Weights of a small transformer language model: 6 heads of 32 (3 for keys and values).
Each number is 128 + 32 x the weight over its row's rms, rounded and kept within 0 to 255. Layers, rows and columns count from 0. Numbers have three digits each. The size before them is the row's rms in percent of the matrix's.

# layer 10 MLP up, 1536x192, rms 0.091, rows 1321-1343, columns 0-95
102:132094141104130145145179114082128128114123134142151120150175134133150101151128085148117120156120112114159191116153124136182073125136161177098167164146075147134081110136129080086124095140179058103070182139134142121018164108101178172135147117080181125147174099119119094150178115112119179110
094:114098130105183165082129145120170116140156115095062136147086168147155173120113086096118167143160155119118139139160109117131159144125088143129178142088065154119116077118138104104167160062161149132136133118086109137171113078122080074134113126158124126155150175139160104162147176094151140153
093:107181078129150107135114163109100085118106161098131180146091124125079082094124097141186146128128103077135140132155143119112119186109156158190061113128070119148104133126092191114090118112216116113090149176170132103128093128133086115122085149108172176123119134114107124199101129132167092153
092:105179081166132184155129121124127191162127129074138126129158128153149109148080195119077152122110140089084157098101106102098112154119157140139180146098140130112132045137136093117136098090094061210125102089151164141102173132115143097098151127103141085129153128160128151145060125173136140175
098:079153162111215114134151174176157100121118144132175104103094190134115125145177132179181085191115098119210088151180125098118090113122075141161125129119073152157153112121106085119134166196175148155152138154089112130152092159128065101154148181150117131098120127108142064164102175121158115114
102:174110183129064136122121155089073141120121100111170136142135184133142163166145142164156122168119154128147102165111163146145122131202082077125192121080130055150160119045128092129141111107126117144101130111174071148070147082151093149082123141148119133116111178166116114163134156089093147108
107:121113079145191134149163165081109141163147167152024130153131112143106152147146153133136140224137127147165182132097110062109145147173107151087154166146093137119152109093161159120115153235118144159099141144124174140126189121073118127120199111144077145091127125123119118092107153147148100113
094:102179138177118177131152092067089142055114145186129136143139157083117095147145133154073105122114119103104105134155124163103137147086102149140171133122119091122155162186139171150140084142161129096093166120092139100165167139107135085083164157157145101151143069182138124162178172169129079069
099:129099128079090126167103167193108076141161179102096119129094079107139091067139127141137145128115102163088107178154134045131095099193140129142082082108124103139115107119147103053176121115032148207089115071083084100132122147050112083083144121114141153133127055134200174167153086095101102129
097:126157151151122155128069148145150146100165141162136142139083196098078076193160140084142094136102127120171131096147159168083114082168099194177184111157142123136151124160105078127112086124175145107128103183118175089101092082132124133128152149116090098156110203143132123133142092163166153136
109:120140107117066122113148053143153131095069149198147061154147080084120141189191107162139155168108163138129122126130123160150132094174089117088150098107119089119159068109200115117143087128125156179178166080125135093134106123124128096049169078123179117173144106145091088116135159174124166177
090:106167168098160168111163157137212101102133052110134110107176093103183108103075096155183191095083126078124195108150106091145132091110136072100171136166152148122093108091130117086102150128059146127073198166054131156109134184186127103136100176128089091126095103114144136105102142129120136059
108:161154135102143101137065119111094132164095095087071087118170094168152147140136136169173125170094045101141165144132139148158145099108168101176124107119134089100139113100101117114129121049040109120070078118184118071086096123128082164159072132169146147102109125125156075123145092118137123108
105:093110088103146120162115174157100128104087126132099099108160132112112118132089137095112162094105128093157144126100114079174162115128100144100095197168167112077125189058077143109182106121142101105150162100124074083102156129111163153110111157123069113146176160073126144119214095177111133157
100:144140150153181114125166075134128167131174092178183144112121123147117119086151111143199137144113114151069161152104137137120105114150158129110175118080162094141116052102168136145137133096187153189088170097159154086051091131098140140107161133177087084184147054163112148161118094127118167114
102:095116075141133141121132120163116104107154169102112150143102065130159122118113129179106181168080102121159106111112135135127165122097122130112106142140136119209194021085081155127148127114113129175176153043110142188140125156106120159159153142124137123110132152180086071179097098118081142161
096:091175136127150156158112098134086128145088157134151147075123138110137122110130144129108109082114125118137171010117143139122159047096105101159148073136138143148089096079163189130143097128166085106076162183134091141091076118078075086117163094088138127113062096090114118110167152113139169172
106:185106119140169101175116100113107123133090104176210149129069155195160133172080183113148115180098165182093200127145137128086091066103134166088130094152185108106116143147140100128151105153134141079178095062154169105124159113128185141136132099155161111109162112073153105100111137128143078104
095:131113133083160181108130173181143098095158076089106098133172108111155144098110124113177089131117115122108139129123102093128136149142103128133151176168097120129157181073128134109157061133174157175127150178110116141088099163139129148122173125101121169147101074120131148121147106117203132100
096:143131152093123125126131126093129081089066092092070183134157134145095129176127198120113151110143081114203122096132121159166092089169125115131162103114100126115162111127141184150140199147102139085123168179147120092124101151125105125184053133094103111133119083119088064187115219155129148119
095:134080178107116139095126191157126070169159133084189151118174060131113126109159099099146118113160113132103146115051139168111125133124159119128146149155134153132129120146153155142254146118149104074142182144133112133107076086150091120136166185206180135113123138131119074074139128139162138203
104:146199109142109078139065106131173180146123137144151122013120116128118135127138116113092126161133195128111141168127141105172178096111148155100099098103128103130145172125116193107090147123138107172123172143103170138126094102187108156158100164131143142101138096153122049143129126099111102085
089:188157169105141126119136075118110098138100103132134127159118096183152122118127107193158143128128189097161255138131177113167067139144107170108145098136156172117124121144088090089109086124094172148120111108129126125114127138098090108179116055141134111122078134155106122175199106119054113111
# layer 10 MLP down (transposed), 1536x192, rms 0.0883, rows 1321-1343, columns 0-95
105:122133095117092138163091083098043125175144118159086097106124094152142127160101220109145123058158169138121112132142148133152140161183102191142150125145177143072143104119169104197161131113118114121112122099184144133155092142145114083121140166164139100162108145140127177170131121137120089154
093:072103131103130175132119086130117117148147114093161126075091117116071112100085147189120147104172124169106109091122124154154115084070133164136072071125197119124144209147116083111118077151155151110142062144068150132113152164128235155125080121161111078115101057144111159106126160152145086128
094:122109162088126100103119161140068219161095194110088083089163169077165116146145131073090120163138134152059122134118146122103075092079163106102121128134139166110132158123136107106148192113100130138203034124127133178149148144103158107147167141123110098116096097114148140049114114100128179150
098:118117156165167110126090076138116074140108105114085143153128121135175106103105098176152138134155082131137142110169098185119191151099137136113118153101107173166112151088124155147072094171121119108170189105151121107187123098129062122153095125107115129161114120098175166137139160125094065130
100:146117110071145135199099107148193104149127047120106148097122059095113167159087107132135121144091128081149138145149126100108180135107169083144135154175147093140105107099117095117098128119145127123115144160125181161144182145117139135111135150128135147131175113103125146119168163162156122143
097:099072101152082126128113079141105133078155116140147135131174135163110159116175104091143105132159134013098111109118129123126124153161104164110170113141098138124076126139140123181149131145089127084131118120217137124178138179180102089161107100139096070094135113134157127126123141102109175117
107:099090175115130101114147084059080112186181092104145126199150114072123092123085200116188112160159142161206109076106108081141200094141148162089109093136138149159106195164112076117152103163120104181107166095173141113099122117102125136102140098086090081076162099140101100112109145103102120192
095:108170124154100133153157166084160153129085101160145127119104112141090169138115093136126096142092116159124102122164084185168152163177093133109104117130137156073169154202109116163149158181057105103151117122173178060114110095116107170102120146111107095134173096143114163113135110092134147088
102:165116107146140116169110149099127115103155156170110114174138123121153119095126151047199126119163154154099114134130170165144130092146151173110158165125149136147041155157156131172082115107117061128136111163041153156150101146121153097112165128104212083175150129154169114162110133161140138136
100:104084157125146047080211091128120134135158112059094098142156212148160091138131109203130128131100158165120110141134094194137067132167133142133128099052117103126115102110097122153136125157169144118125096101158146152120135111124213071111136119121111066109158113071118108138137142095131134098
109:127164079110178122145147136120104093120096124203103147160119132164079106142164108086113116153117104069076147118128114094120115086107128127149108126136161106081163098121167146139088087086124116142114120155139136137164113172137117100155117079126159071068111129131167160129131143133138120150
093:154119090156085066154129111162157117138115175133104127104135180158062141188142079092157102150132109255124142124113133154116123122080119115080147083095160108181147128165126129128133133083113117148166104126159159175140130125093173160112132137153089184175149074077132092118100101086125171096
103:148151104098095118136157191135190110137148136128139139152104125146176115090137160101067112150171086125120106120150152137021109131168100112161143122155156137131154117077149146125100130136094197157143180094117136155153136141145120131107105103076138156117202097175073130161177105139169124144
109:071121132126130108114141100094115084118162124114095084101057076157131144091129131095151103115132109155099108151155106079138118143162125093174152148099125129074131114169052107151115164114115037118079087077119099124117135194156130135087138118104134125112100152129082117136120131126080154081
101:148067106081056121130140117161108116153145145142158108150158171153109121119091103147097113073133108041137151073089148111093134122135162092086103186075097170114070179115114151170103160134149170124196132145073056160111114162154117111133176100118102128125121138104159106176107172194142095150
100:123109161104137156179206141148099098067119187116109077176179109100103118161137118149117130087169100018116118165127121106126102127089097120153139141130126170116059134153178117149101069127166140130165119094110145119130141063150106146184128122110122143182099166144174096103129097185166125104
091:096124115112136136113155106109138109133095164172114155148148165195110161086139206108149129160081140092132168160163129131117126137080122197118123131115160133107078128154188162129089132066069122156215098147156155106152136120147097192141077184123107134153147098165107117118134224143135118097
110:087116152146114139136124130097135140168111057106191127181153088120165118171124115132143143134122189044187100109085118177108090108153082084119117080148149086156166150114155066096196135142101171068128097106156184090131167152175144087149161118184126143118144156120155102080115134156118103109
098:147143141170107100126134082089078122172119117168151110154188158107169176111109143066130115083062036115147111152088089137108107111130173161123122116163166054103103161197126182151174098122099128151134126097148123166142146059139116143148151088130106118120128158116148150103148140091100106102
095:116179119141172076119197090133125171123161155150129138157169128144115157111111150108137143134112070141079143114112122122154148121066134158117177189122117101130183171088168092154144111142143140125151124129110127172141148108088124131096164109116131106131097136166170183172085105142112107100
100:093111155141113119112099122120135140097175151108130162159149126196098106164195067164132142147030121133130129129136138133117134139201087103150140148067116120122072100118153089133148072106120152124178097099127112097147138109114134159113163131129092155107116127104129088167088131143108138135
105:121145198144153217078129128111153069097193119133160127137128098136155110146177102113129105100099081164119101116129110098126104143123102105125110136153173092100103118148110128129150128102138107161128132132123141119132075097118096134077103120143202159111134140126156180080105085110132138104
090:203141156146172104119088127117126119152084120140092119105139111163098107112146069136141087131149136106136255109127150160121115134095135165121190133099116143075095137143110146084105097116106101136117090108142081110106149162163104094153117096155100127118128121088161128130173097103139125136
# layer 10 MLP gate, 1536x192, rms 0.0903, rows 1322-1343, columns 0-95
093:157148133070113137080174116131158111181093113109110150107076157101121139109054108155105097158118112101093139122100096193200096127125105174146127143138129118223111148086136097140080153145114157090179093156100107113138161061159209101112134096153107149170112050191128101133135136128113086191
096:130116125164172133112161188059162079120098088146148133116111121143086096086126147089112134089096150139104072103087114125169095139085073074107109112135098142146125101128156107141133097159153137120139172127046143111105134170096137166187088147185100143154108124152111147113092073077095132150
101:163139083134175162125106154123145126147159117166130255147121130154122112107054087114144145106110130154159145167150162161184093133090058141136093119117049068097159161069137166151149133128202119118083113159130166115148155113081141120126161111102146157118141112097123075063133118124166076081
110:136155058090175062061127177091115112160106143159117089180114128150157162096106143189156180111119138126091140077193136090123051094125086090171164142169122122147199168136171141102168152138093144120095150130167141134147122158167100122125084101131139183129092140219117148139164191167132127158
095:093147129118120126073133154149110128111093163103120097093129143137121120108069088193132121134147143085176133165084149085207130139166088086190143137130123134145117151135110165099203174068177079113151196108135155160074088091112091137166142215031145161165134145110170106118099128168103138111
104:125109122120177080054182102079143134165112110131126156108139068119159094107093064127093176130134158164120196106118192118148092075132115148157125155163111129138107128147148065097166185169197128114109053115127159097179109156091150096205096131106119149106130136148131191066121135175079092112
097:141141135096139116097147122130094195114164149186184158114114112131136172190067120140164184155092131100129065123106146047097188134090129130131107067129109091124148095119098105071131103122154141178162171097065070168122141221129119092159096105078149155154103105166145081109094152139094113149
098:132137127125132133097168166143125116100142048170157095157113088106152140111157143152185120072116134146110145147155115104145127134074128130148093151120112148128103093135152179116123139060154081149145149140080169129096164086137153154137191148118146096179094101206136101138162067182177107147
095:175155122145099150128153163078130109117076080143110147165139193107114153141091099123117117129141077166161146171073112190166131106091178132142094147083134108156179061129170144097054111121157161077093108074186093120163134144105148115089121122155098178163130134133111083141128136124143120100
103:120135182084154099090159143156166127084153139146108140065152088188102143134130156091112147081141081109139111112103116132084139181141130121062174111175160140107104136153167158157143104132143142088119142124167180099126060121088126136162161127094100116144096098088082073088121178120156106137
095:130115094181105117100169125073107163100166141153114129157126120178108086207096133145168113115060049165130140192104185164151112164117111156076056093113092213148154107123133157091118150137151137165110116126116080154117122135088110111136116071174117144153122094102169083114119180109132097133
096:138108129171195124123060093139137107117067120067100104121166099105124161181159147139147149140111133131148128121100093109179161073096136150139109160135115123108140112112201107139123170117140085084088106112128119121129115040117105116155119138141190117152132146083212113100123140140111129131
105:179136172114084128174083167121118130091136135161158165151101118153117166089107157151113095095092117152129132151127108137123085141129186140083180142171122157106149142113087143094082134107137087117159111154088143105158113144140179102109135113166014084131130175058134160125164083064101169140
103:096134183099188170098139130151025092148162095147091131177110133137154128164122155130147144157143158133158130161118083107113131096097081135149160155150162115159138157143099062170127134133092091129131109183043219141136131180172056129111117181142147078175128078116099124160128152128124178123
093:148151143101155161130192102154177116115133203152137137148163123094110158093132159116065174094137086155070136100127126145066136148135086123156136114145178107100120146141138087113126129129144152064148103157127124108149172114163129165149074148056097129139070137163118141097155147183112088109
100:133112090084139128117091161166095081142148098105112058101088112146138175089078030167103131074146058152116114105141147170174139096185102102118117106107054099183121101072127134105135139101171167075099147081112118149163128144078102075110179071133096115166135138139136075151127127113135150115
105:120091126102128144124117112162096149148183158151140175117162122108151118129172167172123140139108118147099129145101163100112142084127125156147169086146125149110191127120117069101071104142117120119094165116116124121081084049092177134168081146095097082080097063125154177174141078154156158143
098:147147140160111103111092165127137109133113079123076127171099043135125149134111111124185101111133075150162137143124177132084160138120155121090139087092113108097100117115095186068142166167139128179125150096137100202090131133149139025103132152084075140101112130127116141126128110084169100144
095:124083172188059101099115125181103093182148123160149182141180085156103176089125154149111126125125178132148166148175183090135177121102135118099179140108153177141133175121148125106131144229144088098177126122053100142125169103111116069138110140092134131163084098101150112140122115084114114129
095:117105209099135122136105087107131106106118136085155139129137131091117090126113177124127154059116133149139097138142166114140090140142159135106137141150148107130154113172107094125136143103109077149123119181094109212112133130163198148054044127074084085128126197117119160141169187125133142157
102:141159186121166163103126137133112154132111121116153149168073125126109076130129079100172116107090141109143123085106150140147184168095152070150141105148114141147146148136100105168126121178184105057131075082111087129112083083074148069120178177153146079096117103161124124095131165102096136149
087:170138150146080143107139117131184113086136130085183072146115049168100124108083099135138186171136158143077103114159150124132141074150126144100051118156143102122111134113141074109137099174033117104150065156133094146120130085136101160163178137169159126155142092163130115134173118113100092097